{"n_layer": 10, "d_model": 128, "n_head": 2, "n_kv_head": 1, "head_dim": 64, "d_mlp": 320, "vocab_size": 4141, "activation": "swiglu", "norm": "rmsnorm", "norm_place": "pre", "norm_eps": 1e-05, "positions": "rope", "rope_base": 10000.0, "rope_fraction": 0.25, "qk_norm": false, "attn_scale": 0.125, "bias": "none", "tie_embeddings": false, "parallel_block": false, "init": "uniform", "init_std_qkv": 0.0551, "init_std_o": 0.0123, "init_std_up": 0.0551, "init_std_down": 0.00779, "optimizer": "muon", "lr": 0.00896, "lr_mult_qkv": 0.7, "lr_mult_o": 1.5, "lr_mult_down": 2.0, "beta1": 0.93, "lr_head": 0.00429, "grad_clip": 1.0, "warmup_steps": 200, "schedule": "wsd", "decay_fraction": 0.83, "decay_shape": "square", "final_lr_fraction": 0.05, "batch_tokens": [8192, 16384, 24576], "seq_len": 256, "doc_mask": true, "z_loss": 0.0001, "train_tokens": 126800000, "steps": 8589, "dataset": "wikipedia_en"}
Each number is 128 + 32 x the weight over its row's rms, rounded and kept within 0 to 255. Layers, rows and columns count from 0. Numbers have three digits each. The size before them is the row's rms in percent of the matrix's.

# down: layer 2 MLP down (transposed), 320x128, rms 0.298, rows 243-249, columns 0-127
# gate: layer 2 MLP gate, 320x128, rms 0.274, rows 244-250, columns 0-127
# up: layer 2 MLP up, 320x128, rms 0.267, rows 244-250, columns 0-127
down243 100:146146120190136160125125108076121132086165154138068116171120134107162119088124165126076136159138124095126158062128129129151125126131162140164155153083145122103156108151124124112150168141097120132098132124149130190145139156157104163115093091146167153181071153112162222116118099158136125112142112108113126206105110152062197150107094108173084188140100125227165071100085110145191114146143
gate244 102:185169130112075039145101073120122082081125166203211165159108148139138121104108125116121158079150147151172158128123109160106123150173086150098146096165177128160177036153145111151110111111140051152103116121130128055092175133132158101143079112150130138127103099119166076142092174153091113104127119151171130108133147113117136145112100077133115083127180143126103123069123100096120140137161
up244 110:131136084100127141116165139127102102111130135088107177083143135172113048161125098143184170088155064117136111105187131102155163079161140124122108069148103081126092096104153124133179129090114150133126069126123114092154118131118081147143238119142137042117180153163120153067147079155148142069140134109119166112090167131115203100152143124128112127168125136101122175192118168113102142121136
down244 104:142093125122125186143127167091123091122090116131124139095172097158141108126150146106159189083137108138098120145094141102158128093156154166122134059153105134088167138094143172181164154119135128100113099194150175139045139169095050150143228111145079124144140148148118099047117123111115131067125164089079103134117142123196146145124169152108069132184160126114160188128140113124122132157104
gate245 095:141154128102065138133082124121122196181117145158177136142095126093137080200121146107194118146147104135146138133158133139137165105057160145092175101167206168121131108128146130137086150154163117128134157143071129160172092155140090090141151123091145143083109122144136093118107172169081102094122154116129118141122190142066116107153097131096130138213078019120095135077104130124101110145130
up245 095:158165094122106100096080170156091159132174081154109169133131139126080113133140111143110102106135109195147132110141195107166112130159142122146128108115147108102167121151073060118112101149152128105098162080135086116164076154055134136084191132216150208147114130129103142072156145164164147163144114166118115144119105131102155182157100190086111098152142062145153151113071085099159110153161
down245 095:125158160191103183163090122058139174202111145135161114111113126154141133144074182150152089100126139119145089113204118129124151103084099115097094082148166150137174085146178152136141141143151126129115163112083115159169129114148096082170197108099065095157175154117137130079119150108108152115111179081111104125121171171072141112133102116086078115140138085151093094094074123100116161174075
gate246 090:196099137123177158102139104109062090075136173104125147086121162148142101169181114062156126116145082164091170078136089140132116181136065134149115149145140168122063135092127139133121062108158114109155151137113146127126134119157078098115128136095099158145154132130167115064104041074108129105141098121143151176102152084089128100094119112190171166074147079125128098173097154168103122093100
up246 094:140098192089124037202097100077093092136138135103129125086228145092164074168112080157150111120133140138126133146088056148119112132101098119138106208132114116114084131112137100181124106112160168096145166107094139079153155099144155092077071097098108125121147156104144104188118120155119082143155139086116108102107122165143119137144143127126128160101039106096133087144110159114115171097135
down246 101:112155160121040054132076116152127153156183065134079168119184101134125140153160134126135143108135184115111187186102129143100128126088158125127157097149152128142150137151155132166117147120096099140150195114112127081156124146131146175123163107106171126117127180128152106238095096202127098141146141098134105151162091139108111102162180158081145088133112180061151119084166126089125160121145
gate247 110:113186099117166201123183125126119147098119157089055132135116140118062159157100158105133062115133110101108150151095158102112169113090154139103113110185102110086145072102202117122108150086139114113162076108100162152153077124126071139151077126145132145131145162195107169101122103104073114156155124195119124133130178115163163152192071107088105146146154168147159136096142153126154195110104
up247 108:123129120141115123173178163191176086119091116146124159190134135146136117170095097132088104103104082117137187127120160164066159104155131132090148068091091129157135140106137126087100120092102092106138196138133160139097122060122130186115122186158105133130132130116103188119149129028178144152144132106087144101125145087212171155106174177125149112148128143175170131136129180184148153107094
down247 100:098138160121089097134132127097107159131117092070147187099131091127146088102195112142106166073134156097112079092100198103126076167147143098150110143166157145113104145156166151203201169172128122090091131145124093096154144152185158114100144097160140145116143140168157098181158139136123081099124145125106135158099119168077105079119114129127126121112086101089120172130081062054143056128170
gate248 101:162154162156144149173149090182171106138174109162085137175157139140078077127109040145166097109155171090092146154087103127085133147150132149110139095100134112159146188072130129102115153127141116142163107119162174083101122143163134128110174142115114105111097153159182113161062113111166141172105103124147086120076160099149111087086173172120163121071098136148125054179097100124181129085183
up248 093:126116145127193142144107121183131107082133095102155117167188255119131147120139151155152090129153122143110156098193075085082100114181173104134111174137173166164148137100156120115159076169125118138136114157122124156175159092118108127128096089148128130162135165130063078053124080100079139089156103111123130109091106151096104149143081142128088145133151115105124112099115179104120185133099
down248 094:094116117124109130068135141089118190084109111106157181105167148076156125170159148154138167050093091075188126137132204109133139140110094129157126109163139128114123098169121112118198060136173137098136147129109090134133090135173155150177127204177114113161144194081104130107151143136144143093125126080086203134144147149144156134153116086135075123177133142103092123059174154135123157124104
gate249 113:111109069059109136094112119122130122129146130117106146138138123078097192148109110142129145107109131099154154150077152111099164123117097124036123110103086126083165149164205119134118167132119142111116137066130128094157078132084034160092143154126108127068133126160070103044161110126074098119149131092094168118116173091123105126105046137116138165176101123122136156132118086150130171060144
up249 113:147062109110115132146123125100077183130087131156154162134137171130195149111155064071116087194103118116112146108155078110116126168116089065166145180098150104133137144081112091128201114102154143126151139200145124085092085112130149149127099179064120127100174098138123063090118142129123112123153136134142125095115101157173151095132090078077106113027100093149140137163140120120143122125072
down249 103:066156136145157145113105105156202086111157114119070123156114135096088124098136146146146142127159090142096134130116096148115143144185107150155133094196107136121142153130154126109059134085070159118108197063156172126167169162127130113106101077116135107160088095091126183165101102070185118121044130188145116147116138128063122109158117109145209111145165141086069131168125150104141096112114
gate250 096:126118125073153149080114027121092152141143136178116108174126184124113151153133188131146107106109135090084118168166069103099125133174126133094058116183190107197163161146109120170115098138094097190118166115117137125145103139137152148188163143116096153152159107146177136108111135157086129084087162104138115131135060205103099103140093135111086147158107110082173083133135147106160121122086
up250 117:144113118082071110134116147193067094141074154155126102085167153126166111107126097147140058070097111128127122181143150104103179192153080149111155105184151110125124187135109145165172160123067196171139148155108113111131124158120141055131146147116102133122149167106057145131081105132167145092125164092141102129084103142129123152044123060163089132124154142084105093107152111152169123131148